Weights of a small GPT-style language model, trained from scratch on English Wikipedia: no biases in attention or MLP.
Each number is 128 + 24 x the weight over its row's rms, rounded and kept within 0 to 255. Layers, rows and columns count from 0. Numbers have three digits each. The size before them is the row's rms in percent of the matrix's.

# layer 2 MLP up, 384x128, rms 0.085, rows 176-212, columns 0-127
106:121121090092146155106095132144129167090117101136128086144099106128113102161150133137107143118129120142146093096115170142134112137147106099131124131117106090137158135145159094152130132143148135139097087161119143114099103126099111176108106125112158152124128099085147159166139119170127152150093092128168112132145118145102095151108159133151114105175144111138133174111105121149089169070106
107:121133135110143105131136129124131158130198119141095142159133151143110164107096129094164138105125173143082086134135111109135120121096146147143117130149115114130097064131144078130087122125110123114155123136096175161132119143138123204148089124151159128150119157136149095118123129159179153132127109138156123087080139117088085138134147155132145125140128162138097151118126108124123123096126
092:106137142129114140127164095108108109121095098130155103123150166144116130164157157123132163123121157120141151173123132105112145132067133141177107142090149117114093138136110109128126107152138163142131096120153138133147181147137117130149162145111170133135122138094109204149126123153105122167140144150142148132186104127118154161137082153098143162146089101131127100146140126141100086098111
100:140092135117171078104114100115156135174131133104135103095126140129105091126168143119113134176132121156089131128144098154122124110127133077121151128139109153143110104136151128089054177113170125099124150118141105144100107098179126120143126133124106129166142132130140117142139137119089144156117142125095158105137107108114181174112113146096166088112145145135124121123082121138132085127146
100:069175137124122153171103112152117153108118144110117118159101150106140190104164153099145137113124135106110099137135148157110088154160102104162129119142130142151119124112155103152157165153181123139122138128150118166125106175144091126115128118124167115114122087121123152117128103152136105113181102155110099141143133111130103149197118126129148092089140151109118134160139125166114133119102
094:130160119157102114136135100166143160087126139145169064122113149132116143140151111156110145097117160100140143139140115182122082147128129104147119153091135070127150127132153139145134118120130091156084130169116137153107120150139090150099082125097126160121141122108129184158142098159083146132138109113125091127153145147135122138159140119110146168143125119098126141126131123169120177090095
092:121149105113086153129202131129144114174153148135145103154137113139134128123091149155154142143141128164129122125135087105114108089136150118157070125093113173120115159112135151123133116128138130184135169091133118138138177136109142158129181128145160111172140127113139165138113133086111134104077109126115129166130137158130132088108126086142144115178130165137123101155133167135138126135116
095:151101180127103120153109095120136161107133097148132087148130155133175162181173106153163126133141136156143112110132121121139135134128099090145170098101118127120178137117167093131126116151143133149132164133126138135125118152100111109126102110072190161142104104131138135160105086138111168149146127101130096111119120152093095120159152162109115129117121118111177131093108114165135142113135
100:098085069147090107128152149113095108180099147123141116146123142141077127134131181155124137163126112155138101167149131102147178140122146154192146168114137131129140089150103120132123167125083145115135123137138113117146117129146139119124124071110146101141152144153101088138141094159113106124128096097129138131125123117157155124125124147144171104113097106155152109164118081137148106124138
107:149129111122116149145117137091140153099153088175165134145127115145132154141136114183136124102087111138152155117110143164104113128119143103187123085110112093157080141098143143137122110164129129138115114136148195127112135157150087146131089115126100139168129135127113113102142147130168157121140118149115094154138066142133113114099141165112146122151142108124142170090157111151145113116082
090:106122089156156154145163145144143102178121160152131129123090152113103141122116145109123147153150119123157126144140110141102132171153132134112149105119099109130104097158129131142169162132102140135122091120103071127136099123195087118117152109163102169125121169124140119118161120115157131085104119117152135103113115146064134094144124104165126111115186142127138139172132135158094109101111
097:141175102126130117150140128096124101139098143112173175092182133126165099109091169137146158132137082093080095126095121135126105146176120112111146097130101137184136148112144130108151142131103142134115123154183099158091091154121152105151113122134091137126118150131153112144127106117116126126155186138134106110139112107113101143187151112124130107143125116156125136137124115120096095106141
110:139118154118134141112187111092140139157090115109074119095195109130112136087140116123153106166164117160101134138123138151134080140139149108133110090163148176136144116153131136114170146107133138126139143129126150093159135143080137149145110104153164121152112146134127115101146155119147127081126134154144162162169114133151092108100129146081138103141103128186156115126102113144121128146142
088:103103155105099105183159126101099085121133157137131080123114137141149132105094154156134136152131082177106124117128112118125130101129127101130173152107134148142075176110106131092157137120124171117113111117084122123135104143080077106108108130130125136134087122166134192127149139117145153165108128166124172147092129144121123128145151124111109136118108157140119087156124166104124128128110
095:136112124134068148101110158134088106131154110143113137087155127132128091133096134119148106105121103137085110119144101087166162129155156168133114136157153105145132183107108081137144136145111217171115117130127138105132104139134098103130117114142153167107120130088117133129165130130157105156122096140118134140150106189108135159098156130149141152107085142140117128108138151109139121127119
097:155096102152105153136110157116144098188111114149123113111101134160091144133104146146133153148137146120092144163129117128176169108145138133124100135130129168087108096169069143086112170120092161105170123100102093123144124107125175135126148107120113074102137135096127108126131149149122114132136145146141153142129112110145126123094137114120171115158118142155099101139083109123096109166154
128:185132121164137129098079183163160114114133151111099099134114140090082107148119125106115166135128153096164119120103115137117106148152069130077131112085122165090146123141137129148138127121138109106101167168129095098138140147120130125139126125171120164122134132146135147108106150103145141125111123133147146066112152070111117137145104112125136120117123131116099129124114134067141139084151
105:077138114108116154094140080162084141132102135152099152152094121107123120146134112137112076108150113113132115092098178136143121105109124101121088126113147149144099121178126160133136109136106112119121120151130157135097167097130123144107132077085130079154121150103110084085127154144158144098142109120150121151145180132132116109101154134129104164166141076128120141095142112147144137118105
099:138115108185142111131164147120115095164080139126082154158179110133127093104123125142113105076132116095155111140114122126140090136130101130147115119160166145100073136131190190139120132111151138106153109139124147129151140148126142073095137115142122100121135146148106098129163135128163123090129190093154115089131118131136127126164084149138137120108133143144129148131117144092130124135121
096:141101139150152112111130111115097111151116158127169137109119101127108139142099146156164125106124137114137128123121125106107129125160157138150089121141100181163107149143082134134123100113095182098178102099121100101109104096120128106121150128109132103115092147164161117118153114132126118140076203103088106177155118100127131096125122127120134113130115175141105085155125119087103092125132
099:129135163179086075094128132131165125150156151163108143150062100140100160119049144113171145119131140104115110153142134168163129126122127162068129141127151142158149103146146109143105146156119134113173157095154116100140128102139153121121087106164137179126132127121110127135119108123147131164113140112119133117160135123139133081095106131122147125123128127144118153127125132087167114127137
100:131137128119090120111143125148131070117091126166139095076098116139136169125117141145135171141122107138136116149148108150122158150159125112146105120131125152132098119138099094131146114134152122144149106116146058148120114107102165093120128107108141106098145179133134206127106153123128118139110136164079102111144107086131124107097161143168110089115098095134126092168135134138092139133135
116:144123165147079087131172173134133134049128151133138166151170098164148150123131113118138121127151131095123124116161145125135083137153087154111137134095116134142123083111129104142108086132120133158144169174130127133126187109144125134122103131154130087110128127147135087128115135160103110124131122125109143143135125140151113152160134060106132127177099175123116122153135112147094138143121
103:127133139143156076096128139100112118136110140109115158112057140112110094109115127144114192144121143128139106141125143128150147172148128114133157147102086105093114123110118142138125147120149156150113106114115106160189135105139135089138145123114093129132115125126107181124127139107122157154146154130124089141114138126154221179109118136147124103157159104116131142105109088143167131143136
097:096145121066145100155131113139099124113115150123086111123129174143150159083100147122163145086139098110161130122121113111091153114078137115144129146082151110152140113103123107161117112116164159108147143110090127085116125146100117141112125113148118084116102127138093123117133075136150144104131110093102156113150127095116161109136154165108140140173140158118176164119137105088122130120155
108:169145095121132112098151134086146089131133142093109118101156128091123140114089151072107151135144097125100114175121136115106120121146149131117139121141071136152113111093124089110164074145141155152122120125150091120132177117129123091150123124154100159107115122153146132107120157082163164101129152132102155157117116116126139123148147147090144094136110151175160128165134178104128102121142
094:154116125144132103098120117152133133123142120184143102126109074146139105147170150106135107141129139130144119136114064141158098100117174163108097112125141117154084107176111127097102163124100105092143126107096129122141129090094126142146151075103192155088145169139132127129166146115121098134132108126120110121140126099111166129083139136132109104156094106130167121098135119122109135130163
097:108146165165127147119191157179105102130136115157122133123145132126118127119150110121103114138127133141106128078146126140138099118140137127102144152097051096073108146111129117111154161120142114150099142082121154083138142117139107127140089111106103133090119136156104101159133096152150117160081138111120153176150120117127120145090126152147114126149119148109153189126131165135107168128141
104:142151164121097166093130081073090134157074116171128136096129139162144089130143088116105115110140136110109141097125123154135127116136129126118096151126140143117145138116122170116153140113108172125115138114173145098131124138105125180141131148158090116118125141113132149148156079113125110109155139125105113136152077161130169166148121111141163102170145168090127137151122119121160169127090
095:104135172122141060039127112145133150130101078131165183162131131098106138123136099125105144193124122129141161160092102150146113095146112154108124123129166104140151117137134098130135133096094141131148149128119102133155153148088176128135136179099129162088132148114141139144124119117144092121119119132141084148118114142111071144122150109145124129145126127133142136148130129149113138128121
106:144137122103130083088106118116132100159144101129083107138133131119105092075094158151134104113111148121084103142090124148160120122075122115122167169149153118101105134096162175153115156152104121144128110121128165126143076156135123113115142138112125150150128137149101101157163118150105122151195087078114136109125138131122127121111135123132170169169121132100108093122134123128142119096146
102:099159169160123157107154089134068169133132126132119147101117110162162109137141174123097135126150139139156094096151101120154154151147145155133121117115116111100131126167122149116127157155109112124108124122107170100114138139139084142111121174082130118066126121110139141122106088115135133182167087155135130112081121116124140096101121136151095141105146117130153151149105112150130184113106
094:156093115077129138178173148106141135132117117132133138102157152144106105172118143091150117152117124138129156140179108099123129115102125106131133121157184137111130106134111140113097089139135141087156152082063148118102103137123144066101134112130130124158148125134157099101141143104150178112134078128116185136115111111104111128114118161123114128133113104125121089137120095115129092161122
111:115127111140145175091139159123136133151105136114149095148141117122097167139114137094134115091156140118172126142158138109086071138163147161151109133145116154136094131112112113078152114097126149117149095113136101151105150149089115116121116093173142124130102157122177101114141156172155138168112193122098125161152124120127110132143080134134171126165134130135146182124143107136148123131128
124:133126078109114133123182144150139080116111184163137099147183108118110081118136132153085116146128099133140134156116130125140132067124134133141139150079095145103116144136137153152120154103134147116127060175173171112129128125115118140122126138127139103101159105123115149149131097121084088130147101160115114118094118156105096125136144136125096158105152127110118121113114103165164126125101
102:155156132120153119124153161104150135149152137087115148092134153120107157138123133115152182109137170132100127143109134159106116130096124147116155136110117106155089142101105141123143139123145116146137092118125111102156120144120135128139133124182104129089135139174101171134120112090131120107148155112102128079144153153108118110042099136119110122166123085091117084150140123106126094150189
128:116134111114145119132123092131167106165180085138099066104132112147088109114168114139142100140130161152137114140076157097148151136121140105163127118095169102098125128142162147095160106122167150115129040148154151147163113131120114113101123120119155150122099129135110157120093139119158180096112100129104144117113131099125134164122156132117117117107135096139126133101109121115119111114105
# layer 2 MLP down (transposed), 384x128, rms 0.1, rows 176-211, columns 0-127
105:137139140171107158111124135156123132133169105159114162156161153120165167088132118149072100144139110113125110141149103179114157148105161129114146176097110118114121115117128100122141100118136124126128158108134124181119151149164110131127090110145111078138069140142120108158106108111111116165141097126134089173141130141105154125132116112134135102093149167082106097132127128156169161147117
104:196111151139099137175120140141110140102140078132115115194155140132119150133104154088098140124100116116149100120138103110139131144096118135110157129138140091117159110113148091168092099112118099131103131162105130186145133111123132114129120158138156143178141151119142169161111118150131104131106195133171153128078125124117115141130149120133163132158132134103111132117112109153125176101135
096:145135095102136126119064163164153130126170153115090135115133119122141148112123104157120104128149107107126138109128096143136090089209133129078151121147109143125146122115137116121118158115095089137124157124131124119121113094134144136162095112129075133118148127159136076140121117110171154087103116108123100133098145090145097109104165140146107075109135159129124159122138134128147139150181
098:104105123142129142159149113141160114149173177097118120176119107131107102098108112143121163104065161145153101143150141096124129136179171145133075115135122134115106125160124112123146139145104124096175113116133127128130123128067187110094141128175147143118122156127102110132114122133115126136132126147167121097162112110161117124152138092133130143142128148118096141109070116076097146111131
098:109162108144143088101115145141120144099152133138091095122108145097139140146134127171091097134146097127151160110115145141135141113148087119153120126106111097104142071122149138111169124113089131163109075084141127161094111154129100147188129106154173180115095153163147117140098134110147161112117100108118117135131177141087133171099139132135115124109140115145107165138137139148126154144135
092:144139131092104129142099154115083126135088123093080125143141095147159145144144123105115111108112121148133098126086121107150136122106168133089117105149109142122109154108112091120111134142149119157145128129151170102093134129088122095139147138152156108143156092179161090104129147130194109144201114174118152126141129119116107116127142155087146119113116167116103092100105126112162110127114
099:130138108161138159117098124138108132096144134087068110110065141146170113125134117109108099135096127104126136089116107150144107159145107145067175120131143081130158136151123103101119113127095149096134092125108116143129112169147143097101124147134139162087119139120108115128164138158172135172155145138175165139112110106154112151143132126127109121104101130137113136082155098122144171147142
089:084172121117151072101167142148152098150113133113096202143083143134152134166118136112110107132100123113117132143154130111134124126122115109186127156172134132133140119097101109102136121142108150111137107095061123104116132151127123132094122137144137094188169134154127096139171172153124071138129108146130122116158125128123131129121117158137141140166130136127112139161141136099116165118103
096:129156148105171145122135106096180112108122122125123095098110121125146134170115117107126099131116110104106146067124118153103108118122090096066117099145177134148093135139094137122114124112198155139148132109083142156136105089162105111154126135143151128127132139107111142117140157095108141152127101146129135157162133131137103140136128099111117159125128161123084155068149170099145132154101
104:091103108154152135124134112138118135113142112106105124129142095147128132085119091132120121170148156134133129130114142140135148159122112139146152112127093150144105131115143160174142102130135045144093160105100098136090125146136090116137138109124081115094087115108152131149131168142159153165145120082112098116075122091118125110160089115100110174107116087121079116124148124161128142129160
097:131167160111094131121114093108112165089135117106117109130144090148155138131125100132129138108109141112110154114096128123146122110118138099153139145125146150146134132096115148114084139122169131136112144130149181154147127141064154176122134146093162106089107132150122133151086121162132148156141167118124118192149134087179101133115122146111109135180104092158117137110117088087151156151114
102:123132137148131113102091165109141131147140117118091125113122189135144178077126104126118144145146131109112170152146154111152135171117149152117147175138078121163126129137146147142139150115094134120129144155142105111169114088144139079131105111122114141145143131102156099175160088084137151165146120112129156149178152115132144074122083145147127104126125145141132086115122136097121152109091
114:160144144148104110081100126096097116099120078051118103132108120126113105121149156104142139088133106095119117128120092103151133135149116110131157145151138155139109147113136171125135118113147072121177116142118122131149092138131161082089104182125132138153169101129092119132108117133108102113131149138151129106130151148124137117092122135080101147140143110119106162125100102108112087071123
089:150158107143138143055094132124154140138139112099152146131137133115128123173135116093129100128126167108112148159156116144125111136127144185124108109139100114117161112119157120136134124116104102125137150157179133108124129127124174135114144138089129122115143157131141074100103134133093140125165099101087088107184137113132130113131078166088157148129156094142116185089121098128105124142159
093:126160112121191118159144088112161136138095157113166133146108114125104136129153131122124156166133178122146142160122134156097129132096096104107140143101118157103126076166141167114162140136163074087110111127148115151109140119118164138101131144113106084151148143161130113131081124110103149098150170136139111105113126067149101086161105136124138129147156110100145151143113112145137129137147
098:165126142145138181107155131121094119144127102132171089098124130113122104104099136118137135155137117134129054097136097108083159117108145084094118147110066144183116138121137108116134126131165116083112112153116141120166136124116117101145117110110127123133177102136113134174155137110125081108174128102129114140139134111115165135108129111116108113115155087136115097099148134141140068105138
131:152122144151143131133144118157123142135132122112162105165101113109145164193161098086091105131125128103146134120180110114133160151145113153144163113112151148110117112153115089147127113135115122136111129148066167116099131129196123112077087143124128151118112114085133123104120120145106153145134095109128135145144167132166088146173100130150161138113122157087111126112125106117116156100086
105:117134092134119146116129148175149128104154137117131117129101152103062096121121143152122084128152166139160128143146138149069146148140087104111129143104125144081130143084179141112145151111127130091123117134132093151149159128117118134122106159108140200108118117117094101141105147132139160145177153109155147121090145139139118099130109125113122144129155137105095066132153173140098126121152
104:118155101070114149130108101132135148165146149105134128066136073137089144122122117078153144168154126111112168125114119108101137120120166128108129146145114119097118143139108123160131087133123143159110135139122115115140156131154084122145111104095133096124139156139084138132106149136109082117087113179107116136119129148189150162092103146125087125136117101148144081117093108112138119107164
102:143151122170102129140145145104140112141113148056097139121153119111130159151096152105116104138108131139055138120093104111160131133128166106130154098146141137086136107109122132132122106115136106156156103129093145156126187084132151158125118122112131142091145101141142093115117132134111137104147155186120122107121135130192138115078132122149144142126135100120076120089143122132133109091085
105:159096111087109157136145165148092094085124105124147125130162130123152139117133089056097122122138087100081081139121139094143112115107144143152165164154111155134100146098145119108125118106122116140116140167112113173146181127129118063123151136164140137123140150146135151109146152069129105122130130118158132124126148128126110167137085099111133133138087145113149110116097153138119112136147
102:117174159163121125118143127130177098137129127152127116125149067136106107127126116130131183181112113156142123154120149133141148106072111136122113161166127128110102087149128137096146104119137118102125142133126125121134078112146117116143095094099150155132142120120130156144125102112109155133161081139133120056156106128144112145127151133160105112160165093173133101168121137133159085139167
121:164144161152114072134137146143123133077118122150118156131152098121195131134123111136090102168117101139147181125156128167098114156094066111144123169120156151097149086154127108149130113114130116154109124130122124159140122137144132103140114143134133134138151122120174093128089111154149158120082139160145137155136144141108170166150121129105106130141133174132104160114088145122155144139159
108:118128129147144134119114172148167104122154143128072104123119121162114115100114139153173145113143116152126130120140105097108160110130155102144127123084081120133088121162137082112135124166109141150112085139109128081167112135120190111125124083153077125123120168155069157136111112109101141142123156118136155113137127108161181141108118138151104082127129133110109137118094122103116144098141
101:148095136124147138147128121118169133119111147092113134107105098135095086126107111154171139152113189135125088121128120129132111136124127142146106127122095136107125126115163138114131123145118163110085071145167169166122084163152122149154160195129157167130124183122156141109113132128109135103121088195124116152125139152112083131122146089134118117120124110149096148140159108114104104111140
108:111100126172171141155090121145129104125127137200171087131144131168145139107124098152146159164084119098170131121158136146135146164150136159133145174170138132119157131172130108140085155099130108147152114131138117142085101145093148114136165162116158135140159124117120116161138118133133083147118132102175147084134131125135131108139109115164163162140120098168134137132120133131144119128104
097:104184149128116134132137115104066115140142150114162165153139150142137142140089084116120165144125123150163133122139150138132152143105105133136092170152124119127131157101157147125136123128162119156132104176135171133145102140142123118090106174128075090143128107115121117144106147141136144134153114141159156142120132135131113135189117127085126153091128116110093110148048127113168098164122
098:149129154150105151128078142083146100124102101141147138145128147127150083107104121139125119119131115091179144180121134121098150128107082154136126131112150155155102061207141157129117126103125104123120101140140125174126116144131141103122143126128146138141111126148104125141141133095098139132117138113118144142148158123157133108152148093107157127115100052155112088150108093152082154120130
107:132155173129123108120118121116127127120089112088132130106137154156121117139117079103152116116135136125089160109147111135086107112152132136124112135116134093115152146084165167125130132137116141120082150143182144126101098145152097128164146148133109143142097106100129134113149077109115137103096121188139107087131066195095120112134103132108119072186112143103123116115110116140124138120117
099:128104088125119184211136109110101108134152194134107069109129139165164146139098175148123116062122139108135122083154154092141132162101128118149142144125098152108137126131109149118125126137168125132113097142136153144107108115171069127112125081152116100142121100110119108106124125155103161152132127136112162120131142147139170128124122125128122128104113114130122092119139150105128118118142
108:155128140136147119120090141106132126165140103120138138129165091130129120099129156113155095105163141128128093156125169090123145138084144091146134126163126133098113129164104133134118156144119134155199125097144096102155072124149178101127091142108111125137141135120093113161165096111106113143131082113111159132124120118118157116131101123157127142186169129140090086124125105075113114124141
107:115120091125119130155109136124122141153087068125096127108128127104117107144114106130121135147089116133126130104129090140106062111128142117110115119106089114156163147087147090138135185099098118073114120083143147080127116148135119154127134116126149072127184108166126128102116122126100155114139143125127085110132115119116130166134138111126126107116126122130121111150162152145200095086105
102:171119118117101161193130158129144099143127174144148111117158105135104122102129110099184147128108086144130077143142098155166139086158135157146130156111120130095093179124093162131105149144163156131164138121093140165102140131114125125111116117108103134118132130127123100102149140131102140112118087149154163110130101147135134100098091081157122119155105141094147098153128137115149100155129
109:107136155119145175139132137148158069112111152139153118135176140096120136104108128091119118088136123098121105140154108097124118100136125140110144106146151140178126157096136131167127074132150149101129108144124082181109151143104103097146120108153129139175110141174137092067120130153116134139106163096117123133157127169102096119107136144132155131138156096126156190140121111130124121122153
128:121097070085118176112151144151107093123107149129108131140121136123120080107160116152139112155117119134120144166128132137154156103141119149130145128123099125099068149138126104137072121095174169146111087175145151120123110114133148170122118100140130105063136143099121137113105135103109131118140127165099104121115128155116114096088120111088118134139139102111066088141111155131151112132116
101:086138093112109121110159115122152118117094119099123116121186154138141101099103123121120146141153117129131130144199166115147099167121205097117093148192138134106084136144115139108121135123136103118182129110086074126110164155111110113139146146175123104119149167156130144139152117093144133135145104122131130163128124093128161144132127155131096118099132139125111169105111119123129118120124
# layer 2 MLP gate, 384x128, rms 0.0811, rows 177-212, columns 0-127
107:151116131142101095183129141122105142109083113118129132133120131091150116187159141170057115127112107103151150110097101142134140154094078128127157138115135102140112141104117114165145132117152112158099153182114096122103144137127087113088136121133140148144135069114120149118128109111081082122121122117129138161099126127138136127163152086143110111105145131115126109127143148171080152126157
096:157096092134142109118124139075114133180131124107127136111121154161117087118100147110121118151112136149135152122159140131093123125135157108122136157126152137104119127115103145135158140137169149103139107136147137141156147113188122145178126103172100135117117100090122115092121145117133163125084158103109122187130131114152152136163141152124115147100145190155075147142117084071142104149122
099:148119135120143077122122120127107166148107093131149138114119155129128132171159117124113116161144090139100147101105116189156120112094101092117193106133100133139147109126192140094102138127160146170101140141141109124080117104183086154158127114100112158164147106137146115134152120140096125104126086113088132126106135131082124130117135134117144125119141125124156120107131121166151087132170
094:178134086103130083106143158171140151133170135136133109120132142131134102141112102127079100134098111133164176109111125101109113082102107138143135121108145126103145120118143135118133094141104141142117075076108151114092135140095126138160102127172110173136103144131141095162078163137131148106107097139110105138145147153067108141083153131130118148147123164143144129129116126139150164149154
099:136159149122127142151109144116073137134088129106093132107145109145171124138143144128118107102139118174114100151118113127123138109107155145112100128153116137125122133127151089123152134124125110162168137116158152093096155150107140080139170125140148121145155106175163119076113172138179114143202111149137151133126120099106112119134147157124165127091106157110087121090118156117185112124125
103:123115154038142088157124107142171106166146127137113119139146161103084131116145135114143139097148153131128078173118108139152155090132127111172130117116101148109103108108147115168152111126179132124125120115137124112114092121131125150132129132109128110208114099135159149121103166106087126080140125147123144116153115172087133137109150129167114142133141154122160129147112142121140094119134
093:101156127091134086098142140142142095139090152078113162137075147123147149158125132113120107139108155086129151134155121097114132136104149135183121143175128144132116124109116092111133106134107144092134107090065140133130131131154115130105131145113145113169164142138122078137135158129145078160125117190132124142154117127126124120135126142171171134167145147114134142189135127109112167118103
096:100115110114126137123134162129066132172136144111108142137158127113103142100130123152122143141117150145162138191147140115153151152125135134176149152125085129128148146086142132121108133143084125116109093171159134098102152160088165139080115098094108140147117095150147121110113125146125115081127164131119128099110166116157139121127146112111135097118116068154108129178110096166118136103094
098:113114135146144102116147118181104141136102098128095126144149145101096095087152126113110116153170158141136098133150143145158152132148100134105125151124114154123098118130122142122133131132111060138096194088095098159078098117133115111137121117099108126116086099132158130147132152125124141153118102069107130093074160090107144101145128095107102172125152100112109117152143145137119146132140
100:142109088140155108144151151100148098139097106105145133110148125102111149077106168142120135143171124150162109117098087124095127103146115126127148161154146173108119120110113177116110134116102100078130109157116123134145170103121165097124125137122143121172129182139149150134102170144124110117110121160127116144106112113141145071175153171120140127107148108139136088122093124090178120138133
096:157127090120157134150120111141112158129083096144167191137154077117114097157119158131128106102106099107146076116123129148125105098171083086115158092108139147142144114126111119131140109170160121125125136129150143139087118149087133133131138134172150136095120125120152136113138137163108152096154155106116102096081108146136110171127175101111130130117139122127086162167140104126149137146153
109:075127090085120150136155088168133150176100163115143155104151127119127163127088105123094103164163123132120111160148158145103096129084133136161099144129114136129151098136135130124126144136137158126056144150139153120070154109130083141159153088163111136112098160123152099136134160137166110144111118116102137116089113123140127111152145144135136122121110088137167120125126155110143161149131
094:161122143116161114133130153122153132148102151140127098104127119160127105108142150175157146138118110153134138153125130139081137148126110083143084120144193118151134108114092127121123170108161100097177157128119130112157146118106131111110126128143136085088151118066100111147134152122180129088083198098137152112117110149113164122086156132151123119145129115142114100145116130133159140105109
101:156097142134176105135141147075142095123105126123154109121177097112105138080099156125140162137126085136110146153160117110081129131138138123084110122144138127173133166144092159135127126111107139126157116101135095100153100143121176112164110094126117094136154151124118156088151101098158093120083112159111159123167133152144138124140090112109110105112152105147119106092116108094144114130108
090:117102107102123122172095127132167140147094148105108173144143143143130136131162115129131148115108147093115185140129171124156110126132107171119090114141186137086146098132106147136105131159084148158118165082133096131089146113124127170120132146155104131111099105075154117073118118134113116154104113124125150118117143142158100134107151142112134159163118166121143139166148136123093168148138
109:059143165126116143118142128171108146133175106154111141158094146144172165148137087160141089106129115154122134165174177103158160129127133147153083125147155105122113111116143103140121095169121115164098106092097167172085122123158121146105098130141135119150113143101136143129108163139118130164127151154122133144158118129146106116111133156165101140142135155111148154094147131128129160137115
098:128168139127135128155117155150137138097153126087120110130148107145072109110128143137098106115146145129139147126155117121075141140135115118114138181130145115085157160083182121101143136127136105116079133141102093158154129147094104138119096163120124193123133063147100126110085107120129169147161128107151119110084127124139148122137121101106151106133140176108131081118132164154117128126134
101:154103137174138112138149165129102122121104132128133126171157159125146104130142123203108103065132140111185098137142145143117122146152077127149098115144147138124133099112171156107130147141122147115121113153115160142147108146133136133132162131159109154108143149115150091130165145110154153121133157126155127127134141146095095118152157128109139135091148155117126210129130195124099149129112
094:113093117102179121117099106154121150111166102119162115153115179157120105124166102175135155124095132115191133144142148130100161123136120129166090130114120104144124156108114126156145153121117162100109139129171122113123057159142116102157108144143130104148105105128129137121134087128141154139085133128117108143144126093077092125158128144099098134121135155157131110194146137131105152131133
108:141126119132136120102103113122178162188125152108126153135131125103110106136109106158129125144101156136127158091111101174145166136102120134117116115112141135149123096086121086133096159162149088130132108109137145090129083157130129148142100109139116164107118101120108123142081112157121169149114143130119145108139137144146151064125191180090120162134126124108162174153165126112122129114117
096:123127115110135131129115159134111124120141111141106123111081141133134180136127150145124111102158132115096104103166110167101121154159146111147117125074117127133113138130112082176152130173115128147113081121139108136119127140095164115089158145137138118098109140135131129096078145173140088125074129165119118177118140106129156081100160135138103127113101141094140157118161163102090168094115
097:118143131138178088152127102150117157102151128103139146107106145090138150179139114142121136158121078134141141164144125135125121092116097087149117120114122124083158103162152103121162141142094109118090091106150130137123103127135121113145119161094118146170150114124146115133109103155148147101079136116104095169154124109100141154152116196107114133111176175124138165095160124126128113108104
094:128103177119138093092132106131088158135094143122132167165086144090119141157147103115092144157099160115121109122144135140131135137156074161144122137118160111097167155087107133155118127107132127127104136101128122198149170104147069099114118131111139149111128153091167112096129117119134118137165114132123091140123147132109139146118126152155134189146153127118144160113130111147162147154153
108:104177133139113114131140129138125126091129087150135094093111110127072165110191136165111113146105151089077138144130151172124092131125118122128135135105130123125115113115110152121135142128105112175135135099113119098123126136090104118172154155152082142128124081103139090126131117149115148112150142139127081148115099125105150134112129135152133058132098069129106098112164153152139143127097
099:136169133090100099101179121116130139116117115092083158135114134084126117128144152103112109099144135153092133130072139122118083104098099090148132086096119127140100104063139133122169089165138159103115151133124131136144169116136113119154112110162101117127139104148127144083102158117115166106107103173107104169117122142134129135118149140107099105130128164084134111129138148100144139103138
102:144123099146125152133153140103148121129154129156131165117182125116098119109116099141124106119135127192110129145148146158094082120099155113134093140156113153175115149090124121127132154148099130089121105099081123118106131150106120107135113119114158140098108124180124145122169131130116148066132170076109072157124118129105133127093141156149170146118135129158148156119150118133112121156079
107:118126156153148139112095131133168118135164150113111124109170158128136091142127113095141133111102110135118161141147207160137144070084101191120110088128124142078086091137155150167160145107138123119094142098114140131155091112124136107107114126139120137118086146136118139148152140100143103149126167107122151154133110163172124101106129161119144149149120092118135134160142118128103144145144
098:076133126117159115123148127156137179114142088096110113153119094088133131141100145123098118147127133137148128124138163135139126149183153128141123134156106093106146100120145097157138149161116104138118120192092114150129111100167119105139097099117184192152135108116107109141109117165101112150142119106145130106102135113146077105113134146121120119132117128113159146080166111146123122140193
105:136083098158153130122151132093131109144126128137098119106136089144091139095106147117150114111138113144117148152137148095127131134121192149101133124140115178123097147149080102120130107107110146113162112089092126067146105106104156133125159111145097091119154153128109140141171123126106123120115128125127165190139097123167137125098115109122140111115098151191142095141089093123132143170133
104:111132141114149119118125113130130158130096117114120093191120146159181126103103107145076138140091124085107139104149121201106128108133066132116131158119190100126140133092138115120136127156124127149097139129133189115127114172146095160102111121115097144118126110131132131135132095135122132157181129132101123120134140100114083133127181126126154166144098103090129150119127099150146125120138
104:101135072100138117162099133160140144153136086115091099150112163109128143153128080124110144128082117130127117111134112130078048116113139115104106136123094111116156105114143106127159149127132087084103123116138165120138122147105116103127102120151122113171190093153118121112125152112129145090118131144155124104164127103133131158157125091143153102115117144117111081129142152144167096117099
097:091136131097127090120142092147119163112115094115156184160135178124138109192132116107087097125133137137156180116150142150114124135104098071121135132161158112142160124140159095105131117164128124112114121095115101107121105151126134084085130115141124118169162090117143142148115122142194124129130121167133104148124072099131099120142122167120119122133131118141118131090148106099128125103138
107:141171161107120147136090128170144136136152119139119122107170147114127128136128095110147150129142115135115132097127112178117123092084120127107116137110118100135155081127165141187137134118152105130107150140098135129117138118178136142147092129121154127136114096120120112057091096092150095105140102149166147094122116184102151110135162141138108119066121116114131143125132186139118117084119
105:104132110079091118138116136159122134111135122141112144167088120162146091158149124124092111118091115091147112123103139148125150092112132132138162119135130104106155155126145080128087156177143121138113142131121125175124097123110083136106083123142130127106153122168145142122115098128120092174149150110103089099143117168135142116144126156114111126137109080076089087151153174134159157108145
101:141129149130144127126098148150126158160203137097146147110099128096120135153127126108120134113097184124124115121077136170108141111103086152130167113068121106157154129094130147122141133155151153168083095154178130125143103156143139149124129128129123131081108115129128135110111095134133141080118160135125139075130129159105094127066122096121119115157113103107134100135147118111146105115144
080:106159146087131128086113163167131137113148136151130112143114099103105162101099110125104144120128140126116130111115116183131089094099127072142142102138101159107143108136123128128142117155165109150068130115116108133125164115150072134101166130135174149108115072093163123111102115128124149136137126098191113146119139138129128143109112117165131120111158159092123165098132146123176124095127